{
  "bias": "none",
  "init_std_up": 0.0498,
  "lr_mult_o": 1.12,
  "beta1": 0.9,
  "grad_clip": 2.0,
  "decay_fraction": 0.414,
  "batch_tokens": [8192, 16384],
  "seq_len": 256,
  "steps": 11288,
  "dataset": "wikipedia_en"
}
Each number is 500 + 25 x the weight over its row's rms, rounded and kept within 0 to 999. Layers, rows and columns count from 0. Numbers have three digits each. The size before them is the row's rms in percent of the matrix's.

# q: layer 10 attention query, 96x96, rms 0.125, rows 0-31, columns 0-47
# k: layer 10 attention key, 96x96, rms 0.127, rows 0-31, columns 0-47
# v: layer 10 attention value, 96x96, rms 0.119, rows 0-27, columns 0-47
# o: layer 10 attention output (transposed), 96x96, rms 0.131, rows 0-27, columns 0-47
q0 120:528477504517471482521464531498525532498468531494504546496478518498519484515520485484529480516470531516490517487496486504531530501549464484467507
k0 075:499485496519506502506504453494486465488515481493486468475542464494507535499468531490474479490572457480488477518487536518457505464443517542500481
q1 140:500474500487462493522495522520532536508472534495486551506476513506520485537513494490528471514456515511505500489498471496537516514562477496475515
k1 146:518499481493468471487493537502529508480480529509504548497475515500531488526477471501540472489396524509503500477484489509508519505536506488467516
q2 077:517507509485488523518485515528511553519487553511504549537485529498526496513518517504518475491454514515499492493495469450536507544527459502494510
k2 078:520496461471522492502509548534521508485493536538528496539480506519494492527447497520507471470381508507484487492488493473523502476529487477510474
q3 092:472508527467516518454530443502483451505544461481494490549515494495483523508494485491455508483532464495493484516498541515473477513461514513536492
k3 086:485490511473519531483530476520471509505507485518500467494506511495471526476536530493460520523588487484512500496532503510491464507493479512526481
q4 059:502509482537483499505552471526517447507528476494481464498517493487476523502508529510482491498500474482504468486499499523475489503506512480497481
k4 095:513491528508497538484519477497468483492487504472498446474490488471468536495557506478474497483556516469510521503553501522499472517469511482488515
q5 098:483501510475509495477523469477481481493509461486491469510518504480488507486502506485443523490549500499475486517500545518446473493462504507528483
k5 076:511516516486499512493495467491490507517517456522501488464499510491473532476522534495482526508633479471520509496500522523495491521490493540501509
q6 073:497532488459499508470458476479489486488492519487511495526502538504447512492476472478468528505529438522470505504502468513503512524500490485502471
k6 114:484516480495534475509501523474552511525492498468515570477475513500505479477450509523520531520406471524495483475488493492534479513527481500508519
q7 079:495486495503515503546484566488524563512464525513498543505495521509521496482501505509552502495445520550513515520498478528504499522529485511481530
k7 067:490498501484517481517464504507498484536495520503504530508508492515529443507468447525508517505427503492482495511441477454517509465500497483514500
q8 112:493514477522522479473498491505489481478543469495536440487550457485457518478487485507485528496554483509494496510506507498467491462467482502501489
k8 178:491497476493483478499498530507539487510488534501511562499480516507532469520445493521536474484386501514497498484471479479518493511515508472522512
q9 141:523499475489476507515502547514524526526445526514496554519456520515546473526479498492531476512448524517502483490491462485536503507549523483514530
k9 066:474509497492496479506467522510528503528462521490492555507486507529531466500446480531502507507382477494486502505463484483509512503528498479510505
q10 100:517480503498503531491486468513452475507479444514495454478516465474478515486510511503502534489511510514519487535481503515490482472511535551530477
k10 087:518509497512501479490504516518527525479473523495454558510463507503517478529521502472548484515449524504516493494485444511498503508511509503463485
q11 092:505484537501531484493454517513528523461506529511452512493460513557487522490497492483498485490498507529473492523471481484516525517494493511457488
k11 090:502496465496532516484484536515481491496516493561521502525510515482465483507511481517489521534433517508510506485476484578484478514512471482565539
q12 090:480458521518553537504500526493525523490527491478465499496456504482542481485472514458460488506506536469498466510495514514496495419505509509455514
k12 090:489521491476513503502525533509472493503529521514491509549508490517462510483506533556515512505486479497488509521470458541459535559494441489536464
q13 093:523509518500498509509497495538479559509516485492470485482451503509519513480502559523507523508492555459533499468529518461526544501478494471519502
k13 088:503461497542481531503517544489503499501471505551469530525508540480498541479481479531541526470501467520493515524486537518504488507500504509518502
q14 085:476519507522503475505526518495498509488492533486448490467534416511527505484507488486501520531509555467544480501479479472514459444493481520513538
k14 092:529505474504467531492525526528520479466508511533500480540510495533495468553510458513480447483466490518470509514447484520497544529496538475519522
q15 096:469521511536533464499500486535472470517511536503474480489527479521500462504490474477533518496496487520529476508474486477475495499505512534528483
k15 102:511509489532499491479501507467515486508488467465504491517505479501510491525523466503503524489489501470490497513474480531473479490481473465438506
q16 089:483483489536560494514509521485521481514501507524496504540525491483527505511497567516489495495502450533470505504486489496508457528489496496485524
k16 086:448525461482523476503560500509515490500521480494485477518488496501519496522475502493516517460462544496541532501522484475488541468506509488477482
q17 095:490467529557540491485438498463522527483490527493493518481505543496516486513500503513448482522494503487460529509537505513475538507505469476465495
k17 084:482466497466491510520472486523477488547504476531515454491521528492478532457492522540492470488469507531527476519532495476507448526538488473510465
q18 095:487473540477528513508487514491504526501537495519477501481473478476564500479470495487440532525492517500523484489462496501516526481489520500515503
k18 094:492499497521533497512503508486461487510479511529470493560492505532487500497495512519517501477491488508513462539503460544449503499517473524472465
q19 092:486489436521473474457510490471456521534485492518534490468494516519483481490508502551536486539519501535516526496532503471499504510475504484597513
k19 090:489466516499482479510515515533531503510479453481503516485454521511522488522448516470485534471487509498515512477504561493493513511517573537503514
q20 091:520501483493513501500538488478501491499539527500502514513547520490541462455496465527489478503489506473522558492509509552525482535479520503462496
k20 084:501502548507504491497540480507485501462490470494459523543476480545498524495475533477502476544481489540478499460518515431480518479490459532469501
q21 085:523460554530565551485494499496457495521487464516475485514526461465478516476518494528489514469509535514470488519534524494474513475518499541548489
k21 083:511509488497472500507512510526539493482488510534508516525476501523507511539490484500514502480428527518544485485504451479533484529532517517504478
q22 092:479512502508509512516489488510509446532464511489497495501528498478542464491483477517493524543478438485505494509473493508478452517488482472498482
k22 092:455512521500509500494500447496515468552516463469479503455500483506492520467526514500455496473521452464505509519505495474471505496497510528477494
q23 091:504467552475515516468509523490458500491502447483503519496491487531509475516463512499487508504509561475486455507483530480528547509482532531514514
k23 087:540455478511516484482494531486491512494484538531482532540485496495498495519490498537547513474469488496497536514525515528492494550512472512513490
q24 096:475483520516507466457505491483468472520480511478495498484487539529559476534527475506538520514503504525535476490491511484505480492509519509542473
k24 090:503495496477536491506503509484528534481483494562489483468469520477494513501490551498464476471486520469478487487533533521437498491528521487507482
q25 096:528499530512542493462505504519496497517546477496481481535488496520493531482495498492488463443519527496481498492483518534518517474514509580495476
k25 096:515480522514518516490502528511504509467481558504493514524513503494488478538519484503538509523441526525504493502502470520504491522489468457492502
q26 099:496466459496493517488533490472494524505465507520482490505468509451515517499518548474483481490522479561523506522505544526481481485506518503515525
k26 095:485504512470495493536530504520506545499492520511514511517493499523499481504478475488503498527461538529530530497498471495476543482541526489498467
q27 092:524485475467452495515524523485491542459480489487533517485526540493502475493506494543547511525521536530511530479540512501526488516475517442497506
k27 091:521472480504459475501487505522503541468546517539496524484472517485508476528463521465508487474494533509486522481514554495506541496511529538525504
q28 093:480490528458470504478529486491483504529496492507504497549522478489522479544457527501506519470497511463504491512478510568496497495496515485454513
k28 090:493508500545494497494514518470515482512511526479479514514498494461526522496526490522532494455471497524473523506507516494518476491490573492487453
q29 102:499526488433486507513512511522501532523523519476538509528480431479498493529504467499515479505479492534478481460516474473493501487491527480479491
k29 093:461498525552499453539484500482529446495512498476475489500540453531558517509471543492463495485538491493531480529507485504539488471467548494503487
q30 088:504502517496502520503507503505502497480484516485442499516471490507485540489497455469490504495509458551481484531515531514536508524515509479465512
k30 076:485491503563523530542492507492491516583457487487549501497527469526479506525532464508482515527496519473476516490475419508511479518491476491504501
q31 083:503497498528479463547535501511468538495486520530502486481483510495489481509529498519547510486497549534547522511515491510473512484467512477506509
k31 082:541494503546432477517492514481508520483485490541521511499500506492529490517478494463495486490475534509472482511510522551496530476498524484491523
v0 107:508493473521529494519523511493506533522506500538522521494470492486518503506521517516500474522495475483482472492504468497483515523484504468522501
o0 109:527541492491483474475513496510534489525534497511547490503503468480448506507506512500454499469416512449506510525490504481516486496503499496560557
v1 127:528515472461528475454528495477510531500498499497495537502485540502493473515535515468521504522502526501502513454521478469510504553487542439539477
o1 124:494548502490480466491513528488523498528532482533507515484435499486503502498506523492464497491521537429543487508503516487512504499476529483508541
v2 107:505496469497467510490511464528542500514486510540496529511472431488542447444509527509514499514512489472476495535483483530490546506493498439500518
o2 108:533516523522510476465493510511500468474507454498492511487525486510465506532461450501469498485491491449490486494522484537473506510508530527553485
v3 114:454473481518552528492526504482493495523470502522507509502499485563526467514506509530517519499498459510508481477482472477483500500510468507543465
o3 109:501501452519466492482509464512508500488532452529538498481563517509493491479523540495514496491454532489512509541456531471510484500488495510506504
v4 114:486543491535533513505500526522492504489491500512504509482549484516509499480505496489475470509500486550521499553530529540515566506513496482517476
o4 112:482466457492478531521496460532490474493538507500505486482474513521470501507536533501505491495522512522526494487533451504481513494516484499555494
v5 121:516520489487489526507511513502493484505493494453537512529494538485515514538496485516503518468496479499517486527504468500511443492478546499526483
o5 123:486498493481496477477514502439526476552481499492513525488521486496501503494500539505516481495407484480500475502487530509507487485487536507525552
v6 120:472505530462489538419542496527498546551516482484541477518492512556478469462537485498497447487495523510537481477527516474500516517490550486496505
o6 120:539509503449497449517509506493508500502529502500444498472446486551487503472531491516495494520407504498516472516506484486505499477513522473490504
v7 111:480495490513478503525465492553526488522480497534456514498476518490557506541487507496487512501507501519466496547444488514547498507485497525488479
o7 110:517519512459461523508504494500515526516507482472525493558526490474533468518457448476514471479505521480499505483478454545494479525496527481510489
v8 103:522517492512532492510476503457480466533541478517519484524500467472484486505534503486507447503503502483501509522548433524534494476527523502479546
o8 110:493489469510492491505503542497521538499494497482491472479538472490472515454540525518497505490570463497495504512535490504486509469538500519514522
v9 113:502489486483494471484479502516521528483503469510474512505501592537511544555497505530502526529510525489466506487510502500526523558503508492502464
o9 113:505527532507509492513456473516509534518516523502521534526450520453500461494522510499471482492566555502543513503452442462484494509485469506530490
v10 116:469485535508505464504497493499522512504466526475449492488516500498505454495509452514472473500506509481575570482513492531500503483491513447531453
o10 113:441505518476498515505543496487529492484521473507469496528467492563514488477508509531503505545509529481496535473538548495495503522470491492468479
v11 103:495528509493474523469495512509489511463503476473485486533523512527542523520495475510469517513492520476550550479517554467482489502481526496488497
o11 106:497528529452503502549482478488485544523518493528473518505485511527519501525495505540525464519458506552472472517489539502483499487455507471454501
v12 113:464537476524481494498487521512513497491546523516489501522487503505494525488497538508507508504509509511553461500512448498510490500507506521476492
o12 111:543531459521497506504479493542488510541465488512477497501527482538460460524497531493528500523488448521495506502484520488486502488510514501486524
v13 107:475530466478462525469519452511458478502533501475505505487529463478451517517494453498505543517494555541525545498516508442497491503496541532488503
o13 109:503461524466528489493483506512491514489514538500487511479498506480492527524458494501513510476435471488495479512513498511501493480496454490495510
v14 119:498536503458545527496515512534482504482495462467512506551498552499472487485521512488502478533505535567488504492512518466533501468509535524532482
o14 116:495448472451489503527458539483490558487506488539516505499452512515530495470529520502579512500530509504528463490522505506511480470502539494485491
v15 115:512522523504495458497492530518487490516557501454524481533534469468474497563491565541513507449511485485481497534511477463500474487506508522495488
o15 113:499458503494493507514520517485505527508458515448509489506514507490474500466500499478501510507539450529489485499485560485507526464533532521515517
v16 117:483439499455501490510518508546522488507496505497502487512492478438501466483488513505499499461501498500467529478493531464506522497492525526486530
o16 114:476495555457522538489493536484544523488491513484490499496486472513539517468499455473442498488478503492487469487522517513517478515520535494496487
v17 084:492507459498536517493519488514562489513460542488509500526517482539509482472517499504483516515495508495502498511480516452491514502443476467551462
o17 106:520539496493498484505513497508484487476517479503516476486461479522482515507485500466480472535331556489503477484493506492498509493476502493497503
v18 105:507507493468474521525496521516526519479456530576501521456495506480498495500480479439472486509506488550484478500493473532526538520493503482510472
o18 103:491522460510471560476544525506483468556503486493506539504470514514528473502485503490494508479494478464498502463528454524529470513495465504528516
v19 098:511447478461511476556486500466529491543511550496499465522494494423501476481485510528499499517490494479500516504505495477489507527448466532495555
o19 110:496523542478518514491526518488509533485513515471496470513504448526506496508504467481464481472411497497480474473476520500514490489507509492480511
v20 116:493509540480477531452514498554467533504536495465533484511520496523484467502516488503488554503491510531551506485488536473508501540480501530495488
o20 120:497479506450484497506496495507446475497516506483496508500475483522518501524523483520523486494418498499507464477476521508482524467497518460454489
v21 113:497484492498500495526469518500475477462551492497510521479491490483524487541483505531475537515493464526490480536502492530508462500495495560500467
o21 113:461473474504458548465489539490508473554499527466538509524574472516505496473492558495502506461453479475501485513468546496493482467503509485476547
v22 118:501511505517546466511477478466473495506502552519471486497491463502453559485481475500486493512502561505462529480499562495527472482500541478526501
o22 118:477473483512471516510483509522494498479484528516510525490495486473493524473440480489533520532472484483521507533521531471518532537504417517532521
v23 135:542500502524476494461499491484501463425514473494482509429517452497504509516487485474497520466500478519462514536521531492504506485504512480478513
o23 131:484491506498488531520473525487516480520484522476475501478498542478491528529426513484439497495573485520490480528513507529513506498489479497496496
v24 115:541461526499503554542484494477492534520490500500493498491434533475513500519491481475494489527503484488479509504505488552516511538504486474522544
o24 116:480504504504514502498497496501485492492533504497543491535513506495492489503541469538516490449544499470484478466496485505540499495512482517569476
v25 111:454463518514454489464495517515485503484538509480466510497503486509489456540520524517506486439508477476543501527538481504498516520516507451509467
o25 113:481475486474482493482517456505527496514497456493466496502530534544458480484492509516486518521579474491505510490491558502522508509500508519516524
v26 116:511505492492517453515514540447508475422477537481468505489550478504509523530515517540510517466501458479505523511496505489495515532492501467521476
o26 114:461512491494481515508503478461530506496487492485546500466482520496482503475492536488445488533569526497495544513493573494514522516473524483520514
v27 096:545457540475467487529508515470459508469510506491475468481532515473488515524511467526472485528493499467503571485519506518474515531488516488490534
o27 100:477492560447512497513505473478549532486549547479524503505466481481511517496509496551431501477512512494490517505507521518521499488484489483482509